python train.py --hidden_size=384 --head_dim=128 --norm_eps=1e-06 --rope_theta=81100.0 --attn_scale=0.119 --init_std_up=0.0314 --init_std_down=0.0 --optimizer="muon_variant" --lr_head=0.0038 --max_seq_len=1024 --max_steps=9492 --dataset="wikipedia_en"
Each number is 500 + 40 x the weight over the matrix's rms, rounded and kept within 0 to 999. Layers, rows and columns count from 0. Numbers have three digits each.

# o: layer 13 attention output (transposed), 384x384, rms 0.0773, rows 121-127, columns 288-335
# v: layer 13 attention value, 384x384, rms 0.0926, rows 122-127, columns 288-335
# q: layer 13 attention query, 384x384, rms 0.0783, rows 128-181, columns 288-335
# k: layer 13 attention key, 384x384, rms 0.0797, rows 128-180, columns 288-335
o121:485553543511454534477484498545484457532511500545501552494497562562479548473460378511544560502483502479518505448506461393446485484481492485518450
v122:511483468492456592532514450426497485459548520436504474529518493543576529504502478557501437534498558432530512497462454491479518541455522498527493
o122:468457515448474511473483472419507496511526517502467456600430471474503440515533540578518491443478480581538511502564542480538480499462427443516510
v123:486481521474545512414531559458430460543429454447456471523485422477568466513490526453526555454531467540467568509464443557519516447528559518467462
o123:413535547552476493466497489567624507480534492476453456521437488473447454526488478442554523549441483548504424498388539506549491544481474424487514
v124:582479434486501474512452531527523457489525519487516451452511511473477467468425475515539481538405472450584505538519486462426511578511560408515492
o124:484537390472509452520537537408574513525508552494510543505479438469490529498530500511511511520595532468451531488508483482536496578541529571499481
v125:520476516436380499474471507519564530507572488524459520533454552558476472528552448564469433473474489492575482493507461465498489588532518478483512
o125:515492503488509490491556530469501447523510442480482532525541527418512487461553538380424512449541517443400559450555484457474537522540470427524478
v126:532469518502535534505507467508461578423539512536503524498523496453414468505527518501566530484461504503474442513454514548483377521511502488502462
o126:535499477590504525477503461497482472417483512430527551522506480501498463512501542466537512464544455481447537443472507514524520489452515491573575
v127:528488467464503504554585467471517478405480454594540511497450462436499580501480488425534529556470457514530447499517448510575547475544526461499512
o127:422422489478552530564541401472535551431535447420518616526496532451525445472465535508515493514477481471440518447430538503550523521454493478424453
q128:514540436475490532447498537520495513458501579486464524495476470473462481458440490530519511479507505459465533533566491483433514550532536486535541
k128:518512492474519547430521496479440422529556545503542517459526511450511511489512515533474521538498510500528523516542535540455490500465491508536499
q129:503510534514484497459467542483474504513499449535484440521549522507510468457519475507542487496442503529507485494495443483513561510504512495479500
k129:465523449481483437474517490503496514449489563542476532537492542512523503551468459431530516488513524507510518481500487497495476540506490505436511
q130:444500480430459528491507539552512502509506488549469509481613524403538498515495480528508484527492525418543508540453489488479502554525455453492482
k130:465463452490447504461492484505524436495439484460479585520511544509509477481476511456480530477537480546495493508543428518505534498482508493512529
q131:483480504483454537461485489501565518509501509511526447544532501464461463506480464535496468441534529498517466527511540506538537505556524482500507
k131:494520530487496540493449472459488547460528498510444461463531508426511486497526469509449411533493515440576537460503566472559458542467509540473487
q132:513427451528549534457460535515531499497508490424558437508437552560532489535498440464470467472548556471537472499496524492442514531507527573536482
k132:475538501521516450501477530492437451549502496470473556533595523518511471457452525537558530489496555552448538520505504436538531550432509476498542
q133:493526496497557523518505561487521540506528538418522498561429500462488537480552516516507477502518547508518541562516550527494466482501575499525505
k133:416516490496510410495461480460472522537473530515457587545512488565567436443465577531531510527548504495473476568433509494535497448396474505485560
q134:529614509523526528481568472497420513472453523523516451495547486542402505511446496495535513469520487484443498458532449549481594548522444442563548
k134:542508511434515579486519499472512436446519458580481539489571503455486496444480486519407472507444443516518517481543565507402427431534533541553534
q135:465439486509536489411526431475570470475443496487531444470553515516481509503451475558519543464448496451484420513550435466453513506519484507493495
k135:527510508513520507552476419464463495529447502502408524515457480469522492531493491435576546477475486538532469508484507400414509508520485461476493
q136:546540544447460449493521553464475465505467503556464512493407467544462589453482519508518488500467585550569565638509534445553451495419560510535556
k136:414486517508525307556445512412503498556450462518487634535462439466567451480554644536586579484472506605406495534389572472587526486499453428434516
q137:567533447606486461522540505469483566506505537525485476449512509541438527489560464413518544485532540544526479493509512533562546511505520489515477
k137:510458478501420557568473483513528419507555546422558454462521494440479536556548466436423469460478490525518442541484452412468563460456451513508490
q138:512500429517563508489438469472567509535488498523451475425398441549503506469381521528492453502553490431541516485411404487460454523490513523524548
k138:457454562497509441455500551523489477583478429518473606557492454525535474469505540506503531541542520513521459528444491486486475474493493514511515
q139:483540490502564444494520485532461528442515531453481486510463542554529460507579628434474422540543554502471522584526541422551511543507529527512477
k139:459494529479487544513412480506596492494488441511486548542506478445487506510507453526473487550562447587538539479524451574459492454439472440476519
q140:476466533548483501555582455591542495561543452499569470477532505568515539502494507419463463510457480489545586559568551503527499531509545512510409
k140:463420538442465548478453520517454443513525469506486467570527518488461580538552480469489573485547502526464504459477417466507550538463479512475495
q141:446561462544560442469516509456514589498493379524555489497450475445583499440530523370519455441571506467502528538463487485474522471430537496446443
k141:440430380509523567509522512487573502512530479454454546481551483511533532457519518518466463442530467429479563540492487566493462522559486519443500
q142:526533513459455410424495583552459461560460529518527522526508524498604485523473475526421500556476515568485537469495502492529470496442484565465486
k142:538502505471569470428548478483426458487549441433533548493530540485523545445503482606494549556440554511495417532512523520566548477492517518470430
q143:503559530537486516561574511505463474586487549440475467487566523516544501530467525462508435444497531507509478432488502501537507470518489504464515
k143:430480527500444516496489510560566481541499528534486516510478596415460527539545511513516492460503405521431516503496470545502421511498484572489546
q144:542491510486430495502543561460475484477543542447513493468511495543502486458504496534454450497449487484615481543556544465465504513524515509402445
k144:513583544444462519512451469527506475516573565441480497554448496537436455476479520512431494452514536542662522408504534505420471491353545479488492
q145:541511481502490492491565552570548533535527588478446535481526503496513523439508521541545496491489505448558485472548480512521519523397535502472473
k145:518500458609514472509498482471556455563455513501441518454513500456531554488528596495599503507572540529546499442444558437473477584455480481537571
q146:482525510502471472456483490534518392538550513481440462423513552516445514497512502511442489411554591555487482483454492547470488511508463517512540
k146:529512466591535496500495496504427430531533553505474457601513480493431522483466519544548554493474498483451504515436561473484482525454569571502503
q147:558517490579524520496505479498541505495485519492518515446557505541503518538534489502620473506568416475578482524544480508465507567485514460474548
k147:442529441555492429439485552507551523506474532542543489510473513517496423534532498498530470501507487505483500515502504506519498409570555526543550
q148:487568546492484441500508535475462423448511503488509493539512557513542472497502547480544514486513504502519513508473496515459540523443425557506501
k148:398510430470474559596510455529466453454466500547514498577469490559537548495522477459572512478541503466551430399507528528564528484410520432487454
q149:571546542536423484504507416496545503577524479513506472548486486427450501474416506383509512480513448473456522458510502504519494461516544513548463
k149:532468490531534564465483503543484467449554575519490516579391445528507509554518550521453535420541451512468547531551525494518437464468540516492479
q150:555494457579491493460547610509413475536505536557505470456441475526497497455494474507473478469489510417564480502472479463500507497494479489555473
k150:490462578506525523500426496486520508558564472430491583496410464516480487507517524517509430482524454551492499491513477488516579535518485551550470
q151:430418504499510526457488518505496554408508568544495494569497433504576551501512492554489485503574534478511514508438452523537497552480514494414514
k151:481470547536442526487485550516498542459474429476476526505486543532486437494485517505512493507515627522442505483470518489502472436502486453516509
q152:461501515457482467537515487463481405580485508450428577484522515519520497490495533540613549503561527512539513610527509497502571469460506504469488
k152:520518485524487519512471510526509490534508538546473469493507532504501513437473520510506509533541520516464538483411496531512548494504532516481525
q153:439493480473451474479474504493547527532539498492530492517420446488476522529474497513459485472433489444510449502476504526480486456490489471587481
k153:532356518541495470489520513509573528515538507430442540521458548464478462454479471558432527493496404513495508548534483450501537510488539508531506
q154:559472496538481530478474513498515586486469532469519453560476414616565474490477501554462479535515550509437529489468521487531525486510541483448490
k154:474514520480575468563461472445534493546560633510527525548491559503508477483508466524527547504501600507453489510565450479515513410460580486452472
q155:570430558517451468435451523577494524517501417486467488519543520497443451505490456459465422436518576514452518543491491498424534568541463490519439
k155:510551486459514423526486512472429558509541547469483508517477487560456524468484550494482480510505505482476491446509425439495585441497541495457490
q156:537539524480487535473547526537498491487482514504591516446470493537493565534483488538547505509519559437517480459577476482574451561514532441413466
k156:557627584567531512500497530551545532499392507422512504543474494529550469504501437520487441521494466558532551457520418499523549615525442474460487
q157:555515506521479514560482498458497483473497562560496516465523395555466513510486466604529552412540466476511507556343481562489550516519445549504608
k157:508433502538577521546538500529491538511542499504539456499487520461486529505474533446569557548576463557521480397548515531453528523463554563493516
q158:517554452436434489461466512550532388511519438535581450561462539562482503499509551468508521517528452464473513541463513445443467520510491516531546
k158:554481495468469487518478502508509506534511520515465484459507489480511509496415536453521414425490537524475579567484488502521530471480495534459531
q159:522529496525464443420460463454503459500451456456485472427441510528500606488487510509456496483488533441504477466454496493507574521506456487472507
k159:558551453499519590501508526494552545454444466473473546455515582501460548469415447520443443460523484418540478453452515461487516543503577447468489
q160:493495506491510451458500485453507477479496523534476516517485521506504453517519510524493513479513450558528470506555509508451465480519560460522438
k160:562488512503517536505529544511483526478471550481518516553477519543471490478484474477444514501493480520522469510503469468503525502474479512467542
q161:509510516467499479526516527521497497536463509526538479461479500536476550492478505527474530510440495519386455539484520506521512532489524488513537
k161:514496494481490539530462471534509453463587457453507456507496562498544507495548456490566485485473477449541542511476479501470502505487497452565478
q162:538495555476474501523527437446477507508482507588452513529534523484481522520464533579502527497549489496479472494542482483494483472505549450502530
k162:529532518481456563486498511560467510442484530519456441501438542435519518545516510553420532478541430427536529503543481508480490487604554504473466
q163:425556460564524484407441496590525507479548509483493474521433480522550486405513490507472533471527492551502454538510464514463471526504540548488518
k163:559506509487529462445428526494502551480504513486542516477546502466458488480432459484522493494448530476549502504422439510497481489483482487519474
q164:454474524513472441536467566502498541547457476536510471480513497485527509505506435522531474536484498431530494408457480497600486541510535451487484
k164:572473470532467472446531519514438504493471492500482506442511518489468526476511531479533447442481419476503507537524510449505519499526509505465421
q165:488476455472575481546485519556477479510565464433494473481493535499537509546541452480480510521524517489514435452522457530533479481503557441461437
k165:468514498516509505493536487528477523418501501498522468494498488463417457518517504533475463491474459522443549487496541487494504470521519476464530
q166:538440483450486485483483482548541459507511494449539482508418451519480511570511526468481513480501538516477474418492505524467501435477492532390473
k166:433534525467548441489529543464448526540542495459503495573470456490546545432482541521548452536517645464475533418464433480527493499408519511555524
q167:515538533474459515502474507533527451485442471553464567526448454408564460471518473444490516475530472512573577529524489467511457470473427482504465
k167:405550530538596444517483555443577454590544428527520582510499464557577528439459545528490533549540479494455532491457466493587550484424528497548547
q168:462451516489577548504403534529548509485569494493454461519527547457571499515497466559565529548495513405553482539536470629488501555474556475434471
k168:484548448472525478513531520492468465466522455495517448428490503415378464503470500482477509514466453522523494535522504481527608580518576490471494
q169:499613503477447443538438528548458449480528560506508551542567466506524516564571477450542492538529532526525563504456454519502456584433445497589486
k169:435472590445497454510459484476540479602523381587451501490515526460556482437485499468424537519443590572503499552382454484571560474480510463474505
q170:591650414498484435531486586563500454493502504450505463478489524529461458455521538448468481518462468536484505515481560453518501567488622518587505
k170:480468431470451475548494529517501436465517532487523531479538426502517542432471533487507490513565490477451472555537551504489448402474456572433532
q171:510493477491544549480615515514466468575481515506568501530554517548439456404433521577498515521533543486478497492579534507510492564596460545544491
k171:560535522565535504526595587473542497498470581487525471507505551538511433466496455461487424456549479443470482566460461451506406546427509524590462
q172:458606493440511496489429447476600523515434467515515535473550591532548564489495526441561547520454446492480525455495536460456442474505552421451573
k172:547446473514555487497485539490618525481511508443528487424471492464545476477446550511455433435423474486489537539504561543490507382532524561471423
q173:557538522512475482504580532500490470495550506456512569574531513527484529506511513496568551501511458471538504524524515463572564531544559441440481
k173:543422441526501565504544490498448492534478467500550493471397492529496570571535484500503548460481561557582493453513460509467525432535488489544508
q174:474502532526375468530452424539517507430519455415474537538539543478515475502531519598475489440466510470529511491467507593483441474481520506502469
k174:441471544519521491446452473474429510444490496424574445465465532510539579491507525498493499502518565515503484433484514481458503469485474419467493
q175:472516489468470491473455510544511540574610576566538507547479478466442575466561593465499560446553544508438501516489465540451531498519465592431571
k175:591478585421488579520480524480544457475513511511506471493548517522389523536491450510536503488453559546460576507446534426530532497536496539552509
q176:486466486465458461511496483491421505447388515522503582526533574501555504456533544503497484568501554477492504485504492534481517548578471518477501
k176:528530434554518524570544479543473484518420558501511418483546471520461517447554505479535514458529526513413431503497410516488434536455570498575469
q177:554554539531552521510453455475494573556487501422468520599461534459493424429561468580450444496461445529515464495463480536521529526548493504439522
k177:644472471487531500474504466473441528477483539551476453432540567455508488545454475490400451526511521487538476502515514481566463480473563555446423
q178:434404452489469490476552532491541442497516553475411506461558482541519494426524552485474494469534491555474470508492503496471453503481531477519573
k178:490525461526484520513537465523496477497494457559520464516552484502528450457456512517527500542526540477505456475471556529471536491498468522447503
q179:461417456490515489540450502463531516438482527535545471573568525469590589465474538543456514519504457472455460465464455479502500487495449514460522
k179:428511528529472531494455487474501538522556452511511510488469496483418423504518446485507401517584473550498521482540507524549541482500451576494563
q180:444549521536471498508555432473493509471557509573502470550523529564443483454454439587525511509476489467517495542528463493460527528491519473546462
k180:502525485549474490515510456460526496403516471520438527502446547517537486530492540516549481521482517506533507462501517487505526493492531492548505
q181:529484419550556522528518547469534425531540474465530515480548540548472510468515532474506453499518404464439462507590527534548521527580568520541479